config.yaml
n_layer: 9
d_model: 384
n_head: 3
n_kv_head: 3
head_dim: 128
d_mlp: 1536
vocab_size: 6529
activation: "tanh_gelu"
norm: "rmsnorm"
norm_place: "pre"
norm_eps: 1e-05
positions: "learned"
qk_norm: false
attn_scale: 0.0884
bias: "all"
tie_embeddings: true
parallel_block: false
init: "normal"
init_std_qkv: 0.0189
init_std_o: 0.00445
init_std_up: 0.0189
init_std_down: 0.00445
init_out_by_depth: true
optimizer: "soap_variant"
lr: 0.00258
beta1: 0.95
beta2: 0.95
weight_decay: 0.092
lr_head: 0.0046
warmup_steps: 200
schedule: "cos"
final_lr_fraction: 0.03
batch_tokens: 131072
seq_len: 512
doc_mask: true
train_tokens: 511500000
steps: 3903
dataset: "wikipedia_en"
Each number is 128 + 24 x the weight over its row's rms, rounded and kept within 0 to 255. Layers, rows and columns count from 0. The size above them is the row's rms in percent of the matrix's.

# layer 2 attention value, 384x384, rms 0.0731, rows 328-383, columns 0-31
size [115 108 119 114 121 109 108 112 120 117 105 119 114 113 107 108 114 113 104 117 122 108 112 111 112 114 114 110 116 107 115 119 102 118 113 115 108 117 109 120 114 110 111 110 114 109 116 104 109 117 108 120 108 114 110 121]
[[ 60 137 104  95 106 121 125 126 144 136  95 108 139 160 151 157  95 148 103 112 109 121  77 112  96 184 151 152 129 114 116 115]
 [147  95 128 144 106 130 147 121 125 106 186 124  98 152 115 129 178 135 113 106 121 132 106 109 123 101 181 102 110 133  81 150]
 [141 165 102  99 168 151 123 121 131 175 112 116 107 133  92 129 129  96 132 119 127 130  95 115 154 114  94 130 101 187 161 106]
 [115  87 115 142 123 123 110 133 133 149 129 161 140 172 120 157 136 121 117 130 103 112  95 143  91 126 121 120  78 117 144 114]
 [208 122 139 111  92 126  93 113 134 129  96 152 173 153 176 125 123 131 119 155 100 114 152 123 135 121 105  95 105 132 168 207]
 [146 150 164 150 129 186 127 143 126 108 138  92 115 120 136 123 112 137 141 118 157 141 107 139 195  90 132 131 118 118 139  99]
 [124 176 154 119 119  98 131 125 150 161 185 100 121 127 127 130 153 161 147 150 127  88 140 100 163 158 109 138 142 106 137 110]
 [141 140 142 135 150 109 142 125 111 113 103 151 184  92 124 130 168 168 178 138 111 127 114 170 109 107 134 129 115 132  70 130]
 [142  85 134 155 124  98 173 178 149 147 105 150 147 150 136 174 127  85 130 108 100 127 117 120 105 140 100  88 116 148 147 108]
 [ 97 146 121 145 119 136 126 180 111 122  77  89 131 115 132 122 135 128 115 149 137  98 123 176 125  65  84 117  93  96 128 119]
 [148 130 143 135 156 133 121 126 116 100 179 123 139 155 112 108 156 153  79  83 161 115 124  94 137  69  90 128 135 135 123 123]
 [ 90 181 126 101  82 171 111 135 169 182 177 110 137 142  97  90  99 127  92 132  84 140 104  99 144  72  86 126 110 117 165 168]
 [140 115  93 122 141 144 145 143 136 108 135  94  94 111 137 102  89 140 116 128  99 108 114 115  89 132 103 151 146 139 134 109]
 [117 118 101 130 152 136 109 143 151 154 144 162 114  91 167 127 113 124 146 115 129 126 130 127 154 152 134 180 129 148 137 121]
 [134  83 149  88 143 112 107 102  85 103 125 107 156 113 124  98 159 127 149 102 129 124 127 153  78 139 132 149 108 144 107 110]
 [ 96 120 144 152 104  99 111 192  79 151 119 154 129 112 140 149 135 110 132 145 143 141 143 130 132 130 114 187 120 127 144  81]
 [129 122 120 104 101 166 158 171 133 188 159 152 179 121 117 139 104 117 145 137  78 113 105  99 131 109 142 147 122 132 105 163]
 [126 153 117 145 160 101  99  89 131 142 129 104 132 148 122 103 142 153 123 143 157  90  65 103 152 185 104  77 139 140 145 128]
 [123 149 140  97 106 173 158 113 150 133 139 143 124 149 119  99 149  90 147 112 129 128 121 122 103 139 135  89 120 147  96 158]
 [ 81 122 141 134 111 169 103 124 121  69 118 118 154 145 122 151 145 134 129 158 169 136 163 153 116 135 102 142 147 127 107 150]
 [ 94 126 115 121  94 128 121 129 130 164 137  93  57 124 131 178 168 119 118 144 147 103 119 148 155 165 129 172 152 130 104 149]
 [121  95  74 142 113 152  90 155 128 136 124 155 107 134 154  68 104 153  97 114  98 127  97 128 119 154 120  76 161 145 121 134]
 [ 83 139  78 130 116 119 144 146 135 136  99 121 104 109 139 152 167 130  99 140 153 134  82 110 121 106 112 121 105 143 134 125]
 [106 114 139  99 123 125 127 109 114 147 141 128 107 117 121 136 131 147 129 138 133 144 150 156 107 172  94 109 101 134  92 120]
 [102 108 132 142 127 153 166 136 120  60 127 155 151 132 148 155 170 153 132 157 155 125 107 139 153  83  92 122 127 128 130  77]
 [165 135 137 113 113 114 146 143 116 157 125 101 136 127 153 127 118  98 135 133 133 146 138 115 139 139 110 128 133 148 116 142]
 [ 87  88 150 161 126 131 115  97 117 123 174 107 115 191  94 141  74  96  90  99 130 122 143 165 138 132 127 109 100 141 135 148]
 [130 170 136 135 157 130  92 101 124 118 136  85  90 139 129 139 112 158 116 114 119 128 131 113 146 120 130 136 128 116 120 165]
 [122 152 106 137 111 195  77 122 150 100 146 121 114 121 140 149 156 164 142 113 133 174 174 134 112 109 139 159 133 158 101 100]
 [135 180  89 153 159 131  87 115 151 130 108 118 119 113 126 108 108 142 123 121 129 119 132 119 109 123  93 173 142 121 117 141]
 [150 109 150 133  87 149 134 121 127 168 194 110 114  77 117  89 129 113 105 162  92 152 136 129 155 117 149  79 135 122 116 106]
 [167 148 137  91  67 132 139 117 133 114 147  98  86 141 106 123 102 132 112 144 111 146 131  84 118 159 133 113 113  97 153 178]
 [107 160 129 131  73 133 172 105  82 166 108 103 167 115 117 159 142 117 159 144 127 174 129 108 115 106 120 131 139 107 169 157]
 [161 141 176 187 109 107  68 131 124 153 175 115 169 120 128 106 122 114 111 170 155  90 109 146 129 153  96 120 118 132 138 168]
 [141  88 125  92 168 125 156 166 105 137 163 131 131 152  94 126 106 129 156 164  72 124 121 104 132 125 112  91 142 130  96 124]
 [133 148  76 115 143 123 112  98 123 158 160 120 153 151 184 140 105 124 104 102 105 149 108 142 115 151  98 132  89  93 151 153]
 [157 117  88 149 152 133  49  64 130 141 150 140 113 111 110 133 130 108 114 122 122 119 115 118 121 149 173 117 139 135 163 126]
 [147 146 106 116 166 100 138 121 110  83 166 138 129 157 118 126 129 111 155 108 132 138 120 140  92 118 124 130 155 154 105 139]
 [143 136 124 100 116 189 145 136 162 107 145 190 105 129  83 148 132 146 115  85 131 117 164 109 163 164 156 177 181 195 150 149]
 [ 99 118  79 132 134 151 109 109 122  88 129 129 110 147  92 148  88 115 129 103 165 148 116 141 111 140 105 149 118 138  95 111]
 [122 152  94 144 103  98 114 145 107  86 101 120 138 115 139 147 107 147 142 118 139 173 173 131 103 148 135 110 125 124 145 156]
 [140  94 100 101 159 105 113 164 107 111 123 147 190 177 149 131  94 123  77 108 116 172 140 153 127 143 150 103 117 119 167 164]
 [119 151 139 123 145 170 144 116 128 146 130 165 180 136 112 172 143 122 135 117  85 106 122 116  94  66 152 124 129 107 119 128]
 [ 91 146 125  95 132 109 119 170 135 168 128 134 165 120 108 169 151 164 108 156 174  81 148 141 111 141 109 112 134 121 149 124]
 [112 122 173 153 147 163 124 118 152 115 128 126 144 158 155 151 103 116 135 136 100 113 100 130 139 127 139 117 104 132 148 121]
 [124  87 108 129 165 112 120 108 164 113  72 126 130 144  77  97 126 147 131 148 140 133 159 124 149 120 177  95 151  88 149  86]
 [134 146 156 171 166 112 151 149 120 142  76 133 130  98  59 106 135 101 130 132 111 144 139 158 184 135 106 164 121 146 142 126]
 [118 161 130 154 117 106 126 145 162 123 114 137 142 129 152 135 143 122 115  96 153 110 122 121 119  77 162  98 132  98 106 132]
 [ 97 114 147 127  77 114 162 145 135 128 129 119 131 146 140 104 101 121 116 138 150 138 105 120 174 160 136 108 114 113 105 145]
 [141 161 185 142  91 119 137 136 123 120 126 135 184 142 111 162 180 127 129  98 113 128 158 101 129 166 112  82 133 147  92 153]
 [123 136 134  95 117 135 160 148 139 107  88 176 136 143  83 129 176  97 114 139 145 130 139  91 118 111 128 118 156 148 120 138]
 [111 154 157 114  94 131 151 134 120 206 141 133 145 139 115  88 135  82 107 102 116 150 112 129 150  96 149 176 106  76 144 143]
 [131 133 170 143 138 155 131 155 157 104  68 142  90 148 103 102 112 126 126 157 137 117 116 114 143 136  84 128 109 103 186 153]
 [143 123 162 137 123 120 136 171 135 113 168 129 138 159 132 155  89 127 137 171 146  93 102 105 115 163 124 125 150 135 120 123]
 [138 135 114 123 107 118 159 122 135 133 186 100 114 129 135 145 149 126 137 120 103 115 121 107 123 101 132 115 112  73 126  99]
 [ 84 129 168 100  82  94 128 149 135 103 162 145  91  74 142 166 124 144 119 122 132 129 149 107  87 139 117 137 146 120 110 133]]
# layer 2 attention output (transposed), 384x384, rms 0.0635, rows 328-383, columns 0-31
size [108 101 112 112 116 110 109 108 113 106 102 115 113 104 107 109 110 112  93 112 115 104 110 108 108 111 107 109 112 106 109 114  99 112 109 114 107 112 106 112 115 106 106  99 107 106 108 105 107 110 100 113 106 107 105 113]
[[155 127 146 148 139 161 163 128 126 122 151 107  94 102 152 123 141 142  96 115 162 104 150 107  97  92 122  96 152  79 101 145]
 [131 130 130 148 128 122 162 138 146 132  95 135 142 127 123 124  89 128 127 144  77 135 144 156 107 135 120 111 132 123 145 151]
 [162  85 149 151  89 145 153 109 105  52 118 105 114  94 124 129 126 123 128 149 109 113 144 149  93 111 130 102 158  85  82 119]
 [103 145 134 142 118 111 118 160 160 119 138 125 142 100 101 117  89 106 156 149 126 120 138 127 184 119 133 154 116 149 111 161]
 [140 141 100 152 108 149 130 161 150 117 130 111 100 121 135 107  99 172 145 114 136 120  88 109 114 145 158 117 175 135  86  98]
 [134 153 104 143 114 109 156 132  87 105 176 147 139 148 156 124 180 112  95  70 132 136 128  82  90 150 143 128 104 115 139 169]
 [133 123 113  93 150 117  95  94 133 146 114 162 178 115 144 124 119 115 113 104 170 153 141 182 122 129 132 170 139 142  94 132]
 [ 85 133 155 139  90 140 137 137 137 147 105 128 122 175 124 108  90 115  88 127 134  99 164  72 125 107 152 138 156 118 126 116]
 [ 69 182 148 145 158 116  86 129  91 113 176 126 123  98  94  91 117 152 112 151 144 139 146 126 146 146 159 133 156 162  95 100]
 [168 115 142 138 140 146 126  82 127 120 150  98 103 146 108 136  99 127  91  95  91 141 122  97 121 117 185 144 149 107 121 159]
 [160 156 128 111 112 175 102 152 119 136 104 112 144 104 130  99  76 122 157 148 162  82 153 139 141 109 111 125 105 107 136 137]
 [192 106 164 122 144 114 113  73 115 101  88 121 124 127 146 133 171 155 101 117 128 144 130 136 125 164 183 151  91 123 103  85]
 [178 156 161 114  98 146 135 145 114 153  88 131 168 122  90 139 130 105 119 155 149 107 122 111 130 180 133  97 113 128 113 127]
 [133 173 117 105 119 111 147 120 115 110 142 104 142 138 135 127 133 116 114 152 129 111 161  75  94 124 120  78 160 129 154 151]
 [153 170  96 149 122 122 152 147 161 111 158 118 114 152  93 144 111 127 116 163 139 120 127 107 111 130 120  82 110 161  83 162]
 [136 137 161 117 155 139 104  94 131 152 125 124 104 109 116 128 148 137 127  97  76 134 114 112 127 110 102 129 140 170 151 127]
 [157 155 161  96 131 128 101 108 135  54 157 115 127 133 129 143 127 146 109 126 139 111  95 130 140 113 146 103 176  98 173  98]
 [ 91 107 136  97 121 103 119 122 181 137 119 178 104 143 111 140 122 122 141 149 147 159 154 151 152 111 156 174 131 146 102  91]
 [103 127 110 148  90 163  73 102 118 130 172 143 164 155 150 154  92 129 102 172 127 117 145 129 109 123 121 155 146 150 186 104]
 [ 89 120 116 124 134  92 145 152 116 172 188 154 118 157 118  84 115 114  94  95  77 101  90  91 122  90 123 106 112 145 108 168]
 [127 129 140 124 172  99 105 135 180 130 131 141 177 118 126 124 148 109 168 111 146 142  85 155  99 148 122 130 111 115 165 119]
 [171 124 137 123 140 132 120 129 123 124 125 119 121 101 123 129 154 129 144  81 119 156 145 141 155 143 155 131  81 133  88  98]
 [153 135 166 131 126 195 102  99 139 115 131 106 122 127  90 136 107 109 115 172  96  96 158 140 154 113 145 127 131 139 124 143]
 [121 120 132 133 144 107 110 157 166  93 121 151 151 138 130 114 136 150 131 146  90 143 106 104 152  66 161 122 132 113 141 137]
 [155 139  85 141 124 113  89  91  77 121 122 113 101 128 115 112 122 119 152  90  76 112 147  99  93 144 103 136  91  86 116 157]
 [120 116  96 154 121 108 145 109 158 135 121 113 107 115 129 130 138  95 139 157 149 121 110 141  81 111 190 179  95  75 127 133]
 [152 105 102 124 127 113 123 123 154 152 130 167 157  97 108 101 148 121 148 115 111 147 171 122 122 122  93  80 115 116 112 141]
 [126 124 134 132 137 157 145 123 134 143 150 167 175  88 143 158 155  97 113  96 132 130 152 116  79 171 130 129 130 132  79 131]
 [134 144 112 112 161 100 158  85  96 164 117  89 141 158 129 146 123  84 119 155 127 126 140 137  85 121 165 130 129  92 117 150]
 [150 111 136 147 131 159 129 138 136 147 164 138 120 109 129 170 165 135 108 136 179 112 163 105 153 146 161 121 142 115 126  73]
 [ 89 142  91 135 134 165  84 141  96 147  72 155 120 132 154 125 104 126 144 123 138  81 127 148 132 160 134 197 123 134 160 117]
 [ 98 135 136  97 177 146 112  91 131 150  95 180 134 135 130 124 152 125 109 110 156 148 131 207 123 117 118 156 123 123 144 103]
 [127 124  78  93 171 140 155 110 145 124 137 121 130 156 143 117 129  93 103 129 151 121 176 101 129 104 117  99 106 106  95 117]
 [111 121 137 123 124 166  91 179 102 113  94 143 129  89 119 136 111 145 124  88  97 134  93 145 153 109 158 138 111 137 116 138]
 [126 141 131 163  98 128 132  82 128 105 134 131 147 111 105 138 145 122 104 122 132 125 124 140 150 103 151 144 101 147 135 140]
 [169 107 150 111  99  75 126 127 157 101 144 171 126 110  78 117 135 130 123 157 153 159 109 127 145 137 166 115 160 126 161  99]
 [131 110 123 114  74 127 145 168 183 132 124 109 150 114 126 138  89 109 134 126 130 144 163 130 174 117 117 108 118  90 120 122]
 [ 76  76 172 116  97  82 147 154 110 152 139  91 101 130 124 127 130 122 158 137 132 159 130  93 151 124 160 142 117 101 156 173]
 [ 75 102 126 167 160  74 165 147 101 150 110  88 100 101 137 133  96 139 124 111 113 109  91 162 105  87 130  99  57  98 124 147]
 [137 108 102 102 134 118 107 108 109 136 190 130 148 105 126 126 162 157 138 138 105 166 133 138 145 110 153 101  95 135 145 145]
 [147  62 134 122 118 145 145 129  94 168 166 104 104  84 141 167 135  91 150 168 113 106 103  92 146 138  87 136 156 113  84 108]
 [ 93 123 122  95 127 137 135 124 152  87 133 138 126  97 112 107 159 149 119 122 163 156 121 145 175 157 159 112 143 134 109 113]
 [116 111 105 114 100  73 150 131 168 146 109 121  97 170 148  86 127 146 109 130 128 144 142 109 135 152 106 127 131 144 135 128]
 [ 88 139 118 113 127 101 150 129 127 105  99 134 120 150 154  85 152  83 104  82  90 193 118 111 141  80 137 127 144 157 100 116]
 [161 137  95 147 115 112 165 130  68 133  93 134 122 105 129 104 105 101 118 132 124 160 153 121 120  97 132 159 152 127 164 121]
 [117 131 134 114  88 138 125 142  89 137 182  92 119 119 163 136 139 114 141 102 122 120 108 110 134 103 120 161 105 127  68 133]
 [104 103 138 123 136 115  96  94 121  85 177 122 108 103 151 145 149 127 117 107 132 131 115  97 131 162 175 108 135 117 140  98]
 [119 114 117 111 164 134 122 137  86 123  79 154  86 158 184 143 118 132 116 138  94 144 141 161 155 152 106 149 131 125 146 121]
 [153 130 125 123 140 143  75 115 134 139 130 152 132 126 123 101 180 157 149 106 128 146 139 141 112 122 129 125 141 130 121 127]
 [ 92 130 141 117 145 123 121 129 108 140 130 111 150 156 126 112 118 122 130 151 164  95 128 149 106 131  89 145 148 168 102  94]
 [134 187 150 114 141 142 150 125 102 113 140  75 104 145 130 115 124 112 110 133 129  95 101 145 147 150 109 138 131  86 128 135]
 [126 121 153 169 133 124  74 112 146  65 150 134  93 101 108 123 146 165 103 129 137 108  99 132 115 129 199 126 120 162 107 129]
 [166 144 126 127 106 168 105 105 100 161 134 115 145  81  97 123 129 105 128  94 146 128  90 105 127 122 122 142 160 144  74 125]
 [122 198  95 120 111  93 114 116 105 156  95 128 171  85 125 107 125 110 151 107 121 116 125 103 129 109 137 123 127 127 147 132]
 [152 115  97 167 105 103  98 136 115 139  79 138 148 138 136  80  88 131 112 147 128 129 129 148 129 126 110  93 137 124 143 137]
 [115 162 121 109 157 168 114 122  93 139 109 150 125 145 119  94 129 127 141 146 107 102 135 145 124 110 133 127 115 154 133 106]]
# layer 2 MLP up, 1536x384, rms 0.0781, rows 0-43, columns 0-31
size [106  88  99 102 100  95 105  96 105  95 106 100  97  95  97  90  92  96  92  99  94  96  99 104 100  94  96  95 100 105 108  98  97 103  91  97  94 100  97 106 104  95  96 100]
[[166 130 162 117 141 130 146 120 120 146 106 154 176 117 121 140 133 139 146 120 142 129 134 123 152 117 124  96 189 136 138 136]
 [134 153  77 107  48 154 151 146 103 151  96 106 156  86  93 113  96  98 113 105 147 133 109 160 120 123 100 111 126 148 143 118]
 [117 100 117 126  78 163 133 132 141  74 155 120 124 110 114 119 106 179 163 106 194 152 171 142 145 134 151 124  84 119 125 122]
 [155 119 128 126 151 123 107 119 110  88 129 127 125 120 146  93 126 151  76 116 122 167 120 138 124  73 131 173 106 121 124 116]
 [108  93 175 172 133 126 159 180 142 168 148 131 189 122 108  94 134 114 129 122 142 139 131 146 131 115 132 147 148  97 111 147]
 [118  96 114 107 114 127 132 156 114 129 156 120 119 116 133 152 145 121 113  99  91 115 166 122 156  74 138 138 123 137 136 123]
 [178 112 114 140 182 162 167 109 150  83 113 105 125 104 104 102 143 131 132  85  65 176  88 162 177 139 109 137 124 113 132 154]
 [118 176 150 146 160 163 117 164 194  97  81 149 126 149 108 137 130 113  79 122 112 125 133 133 174 143 152 117 155 133 107 137]
 [123 136 157  94 158 164 127 121 124 126 135 154 124 105 124 109 140 116 156 124 110 142 107 108 132 125 114 108 155 113 112 145]
 [119 152 166 137 119 165 163 142 152 148 128 112 101 169 110 124 142 193 128 127 181  89 144 136 128 152 118 146 112 118  74 126]
 [ 94 147  75 112 102 110  90 138  87 143 148 185 119 122 116 172 116 131  73 122 128  93 137 138 133 178 168 140 132 105 136 134]
 [117 176 130 128 139 137 118 152 135 132 149 147 140 145 119 141  94 124 111 123 134 105 136  67 151 104 109  69 133 113 118 104]
 [140 101 151 186 140 152 143 130 172 174 119 137 150  99 119 121 136 148 123 101  85 153 109  96 138 158 110 176 156 140 118 126]
 [111 140 143 134 102 106 121 119 150 148 118 122 123 130 147 109 131 127 163 145 165 127 110 106 130 132 156 158 136  91  92 134]
 [121 120  80 131 155 166 151 154  98 102 140 137 126 115 124 156 132 139 133 204 108 121 167 116 141 131 172 120 151 149 142  96]
 [152 126 148 147 154 144 119 139 170  95 115 143 145 165 141 133  78 120 116 157 123 146 113 104 146 101 147 119 170 122 130 112]
 [129  84 137 106 113 153 167 112 165 112 146 136 115 164 132 146 145  89 138 139 107 127 162 108 130 135 159 125 142 103 114 100]
 [ 64 121  91 126  75 103 120 108  60 121 122 101 146  97 121 144 118 158 127 152 157  98 159 147 103 144 139 136 133 147 158 137]
 [152 116 140 133  94 175 149 124 160 119 165 113 102 122 127 127 159 166 113 118 141 129 147 106 160 118 117 162 100 123 129 127]
 [175 111 100 101 102 152 105 142  89 131  86 114 132 101 146 125 115  97 180 142 128 106 134 212  94 102 123 110 126 154 154 133]
 [ 96  90 112  90 140 148 112 178 159  99 121  82 127 136 151 124 120 131 125 139 136  92 136 159 130 106 114 122 137 137 130 131]
 [128 123 175 137 127 124 128 108 127 125 108  96 125 134 153 113 113 135 132  72 130 116 107 116 124 141 143 141 151 102 162 115]
 [144 149 137  83  96 117  80  80 112 121 122 155 136 116 124 116 105 153 173 137 116 120 144 126 100 147 113 187 123  96 162 117]
 [144 108 137 124 133 109 131 103 200  99 121 195 127 129 100 105 100 169 109 146 101 120 129  67 127 119 170 149 120 132 114 136]
 [158  80  95 144 127 142 119 137 129 131 112 149 106 146 128  96 123 174 146 122 169 136 119 139 144 110 137 126  90 117 128 125]
 [174 124 163  79 162 113  91 199  93 178 102 112 131 128  96 110  85 147 156 114 176 128 184 147 116 173 138 142 128 120  99 140]
 [126 118 114  76 160 142 130 121 111  95  95 152 141 122 173  79  96 142 122 165 137 119 132 116 133 129 105 117 121 138 115 131]
 [132 160 166 143 114 169 120 117 121 129 150 103 104 134 126 134 165 147 101 106 158 153 124 114 134 116 139 128 140 119 116 155]
 [139 153 111 116 103  88 155 124 137 126 162 119  93 100 110  99 141 143 142  60 125 104  91 119 107 118 126 128 151 153 111 150]
 [142 122 173 121 172 177 117 126 126 100 134 132 120 138 130 129 161 107 143 119 138 111 121 173 140 129 120 149  98 133 127 122]
 [ 99 117 108 134 146 148 145 154 107 125 104 121  88  90 134 135 117 115 149 154 147 109  98 177 119 159 123 119 141 141 119 137]
 [111 134 124 111 125 141 166 119 144 149 134 107 114 196 121 130 109 137  79  87 156 144 146 177  90 159 145 164 119  92 138  97]
 [136 116 106 119 107 153 125 111 116 114 140 156 123 124 109  70 101 133 154  99 107 172 141 133 123 152 135 123 131 123 180 120]
 [134 168 134 126 130 104 145 155 153 133 113 118 123 117 117 133 139 128 159 130 127 115 124 130 148 144 140 105 140 141 154 132]
 [163 106 123 121 123 128 143 103 146 131 139 108  94 122 118  88 119 111 118 100 117  93  97 106 142 123 111 139 183 121 103 174]
 [179  92 158  79 153 140 105 160  94 104 144 140 115 160 125  76 142 101 132 140 131  83  97 114 113 122 130 134 136 166 155  92]
 [108 125 159  77 108 121 124 151 125 105  81 119 115 123 114 148  88 117 162 136  85 156  98 139 131 159 152 143 122 105 156 148]
 [169  72 119 111 103 152 173 115 141  95 119  88 124 118 118  99 157 158  80 144 148 131 128 153 103 159 101  87 167 161 116  77]
 [124 145 103 138  99 140 113 134 176 134 117 157 116 103 116 133 130 123 157 133 175 122 115 140  96 106 153 139 148 150 140 158]
 [150 117 124 108 150 142  90 165 133 149 174 146 178 120  99 123 111 110 168  90 150 121  97 167 159 116 115 124 135  95  59 129]
 [154 115 126 113 195 158  88 146 138 120 127 147 114  95 128 145 115 122 139 130 139 166 136 157 114 133 129 139  99 184 153 111]
 [106 165 129 141 136 129 157 185 148 111 131 106 125 103 130 135 165 140 116 117 136 148 127 158 155 154 137 102 139  79 111  96]
 [129 144 157 107 134 174 145 130 137 138 108 141 171 169  84 117 122 128 158 141 126 131 124 100 155 144  97 165 156 152 125 118]
 [118 168 141 112 111 134 110 149 123 131 127 149 123 125 153 130 147 109 140 151 157 133 170 133 118 138  99  98 123 127 124 114]]
# layer 2 MLP down (transposed), 1536x384, rms 0.0744, rows 0-43, columns 0-31
size [ 98 107  98  97 105  97 117  97 105  96 101  96 108 100  89  94  95 109  97 103  98 100 104 102  97  99 104  99  97 106 107 102 108  96  91  96  99  97  99 104 101 103  94  97]
[[133  94 107 107 173  92 136 108 130 109 143 139 135 106 147 159 137 137 146 143 114 122 170 143 134 108 139 120 172 137  82  94]
 [175 154 166 153 134 111 130  61 147 106 125 152 124 139 107 142 151 111 168 121 177 139 127 147 171 148 158 131 147 121 128 179]
 [ 80 130 124 123 116 155  99 146 129 132 118 136 143 125 162  82 125 103  80 134 114  91 145 143  97 135  87 167 109 108 150 110]
 [134 148 113 105 147 123 149 155 109 135 136 118 111 156 137  94 115 108 174 129 137 118 167 139 101 137 116 163 130 116 125 176]
 [100 164 124 130 132 111  99 149 166 124 103 135  85 119 105 171 122  92 132 156 165 108 142 160 105 115 106 156  92  93 127 155]
 [148 140 136  92 116 136 163 117 141 142 161 156 106 114  94 125 117 134 173 122 127 106 109 146 165 121 183 135  70 125 119 147]
 [151 144 152  96 104 140 134 155 184  91 142 129 129 137 132 146 145 164  90  67 155 125 129  76 126 112 129 103 118 146 158 134]
 [116 127 147 105 146 113  76 108 125 147  98 173 143 127 104 171 100 115 144 110 125 150 134 125 144 127 151 132 144 125 130 130]
 [184 133  95 135  98 153 117 172 122 144 114 111 127 157 114 130 151 140 117  89 137 100 134 124 143 111  77 134 141  98 133 108]
 [106 158 135 125 153 185  97 142 119 108 137 135 106  90 121 133 166 156 100  82 134 140 143 121  78 105 133 101 144 120 116 149]
 [126 113 130 136 139 152 112  80 135 132 155 138 137 144 114 117 119 120 117 100 137 116 119 100 102 186 111 157 200 126 104 150]
 [ 92 153 159 160 159 116 139 129  91 142 101 111 120 127 153 170 104 139 128 135 131 139 109 100 136 138 174 146 112 109 108 139]
 [140 139 112 132 158 106 117  98 170 150 142 171 148  70 137  84 125 159 144 119  84 149 118 124 158  96 132 140 133 136 147 145]
 [121 119 120 113 146 124  88 122 151 163 106 153 168 126 124 159 129 113 153 109 155 150 129  96 103  98  95 106 117 152 163 141]
 [117  92 143 130 107 123 121  99 145 157 162 110 169  85 125 114 144 116  72  89 149 145  92 111 145 122 106 154 135 122 155 155]
 [ 99 153 102 112 138  87 145 109 116 171 147 126 126 145 172 139 153 123 122  87 121 169 131 142 110 111 119 118 122 114 135 154]
 [115 137 138 115 113 108 126 102 133 107 144 120 105 132 136 119 140 140 104 131 139 103 136 165 165 137  99 142 141  96 140 155]
 [142 123 152 142 107 136  88 137 129 113 107 102  89 113 155 168 146 115 109 134 137 154 155 112 147  76 166 179  98 121  61 184]
 [119 142 180 182  85  94 188 141 113 134 146 106 148 136 141 166 109 134 119 117 118 137 148 145 161 117 140  94 143 158 168 129]
 [ 99 184 123 141 156 131 129 135 157 131 105 129 160 142 138 132 134 120 138 124 105 119 140 131 101 122 106 111 127 145 138 125]
 [147  63  92 109 156 110 116 150 121 121 106 111 127  74 112 130 130 144 129 124 141 137 105 138 117  98 168 122 125 123 121 114]
 [150 112 142 108 118 141 128 117 127 121 131 123 160 137 110 151 119  83 153 144  92 140 122 121 130 140 110 134 136 154 146 150]
 [133 105 131  89 140 133 134 102 151 161 119 118 133 173 122 117  90 104 110 104 121 123 133 116 129 132 123 129 104 149 151 139]
 [136 151  98 124 133  77 172 120 136 108 113 172 104 117 103 141 136  95 138 125 113 117 127  93 113  76 115 143 117 111 125 160]
 [ 94 145  67 125 102  91  99 166  91 163 154 159 125 167 181  84 142  91 154 115 112 129 179 156 116 149 115 139 140 143 101 123]
 [123  96 138 123 149 110 165 170 159 171  94  77  89 104 158 135 129  51 112 109 121 125 142 160  80 166 135 172 106 129 125 103]
 [ 82 125 123  86 132 158 115  95 130 113 158 142 113 123 158 153 164 129 127 134 100 125  98 146 175 131 149 140 117 120 103 122]
 [150 125 120 121  56 136 117 122 133 129  88 141 152 147 120  93 145 159 146 153 119 146  97 137 128  91 166 123 140 121 156 150]
 [107 153 155 114 132 126 136 162  94 141 124 123 121 168 100 163 145 156 145 127 106 129 130 153 112 171 122 166 149 118 157 147]
 [113 171 194 140 121 145 169 166 131 112 166 154  82 155 111 127 149 124 150 147 107 153  75 128 159 178 138 132  62  97 141  99]
 [139 115 150 173 126 137 137 126 179 104 116 134 116 120 142 121 152 140 103 148 124 138 110 118 158 160 123 130 121 105 168 105]
 [107 176  63 127 127 159 128 116 154  98 131  99 140 122 123 154 103 126 121 140 136 102 149  87 153  75 128 128 127 127 115 178]
 [154 164 157 139 141 112 148 130 130  88  84  88  87 150 134 154 141 170 121 128  95 102 123 121 108 149  99 123 110 162 116 169]
 [129 172 166 116 150 156 145  92 117 156 139 139 137 130 147 114 152 146 156 116 150 150 143 123 111 145 106 144 115 116 104 122]
 [158 147 119  97 115 121 130 110 124 131 154 107 132 147 118 152 146 148 188 131 123 133  99 131 137 131 153 103 137 130 124 104]
 [150 133 120 110 110 122  90 135 119 112 133 130  91 115  99 170 134 145 114 120 164 154 100 136  99 147 139 112 134 122 150 176]
 [139 144 185 134 109 147 161  98 125 104 143  89 134 146 107 119 138 149 151 124 144 118 101 139 128 142 117 115  77 182 136 126]
 [102 136  89  86 139  93 154  95 160 109 131 106 161 133  97 147 137 146 106 110 143 103 135 118  86 140 158 129 110 149 158 149]
 [125 166  86 140 106  73 114 140 127 133 101 103 136  98 117 139 131 162 142  96 123 126 123 137 182 110 136 115 158 144 148 147]
 [109 153 151 163 124 109 128 156 160 141 119 167  95 123 149 135 146 134 119 135 136 144 140 135 125 121 146 141 103 131 117 149]
 [132 111  92 137  75 109 161 144  88 114 123 141  91 106 113  74 104 102 121 140 113 127 135 127 132 147 151 150 122 104  94 123]
 [ 88 127 107 127 198 182  99 143  98 133 124 122 109 124 108 127 109 140 140 118 115 101 122  85 116 148 123 132 137 127 151 133]
 [130 125 142 123 134 118 165 132 111 118  90 101 115 123  92 193 159 142 144 111 109  85 138 144 145 104 160 149  84 131 101 138]
 [116 141 102 112 111  69  99 130 133  99 137 126 116 135 135 123 133 127 112 132 171 161 120 123 132  66 114  84 100  53 168 170]]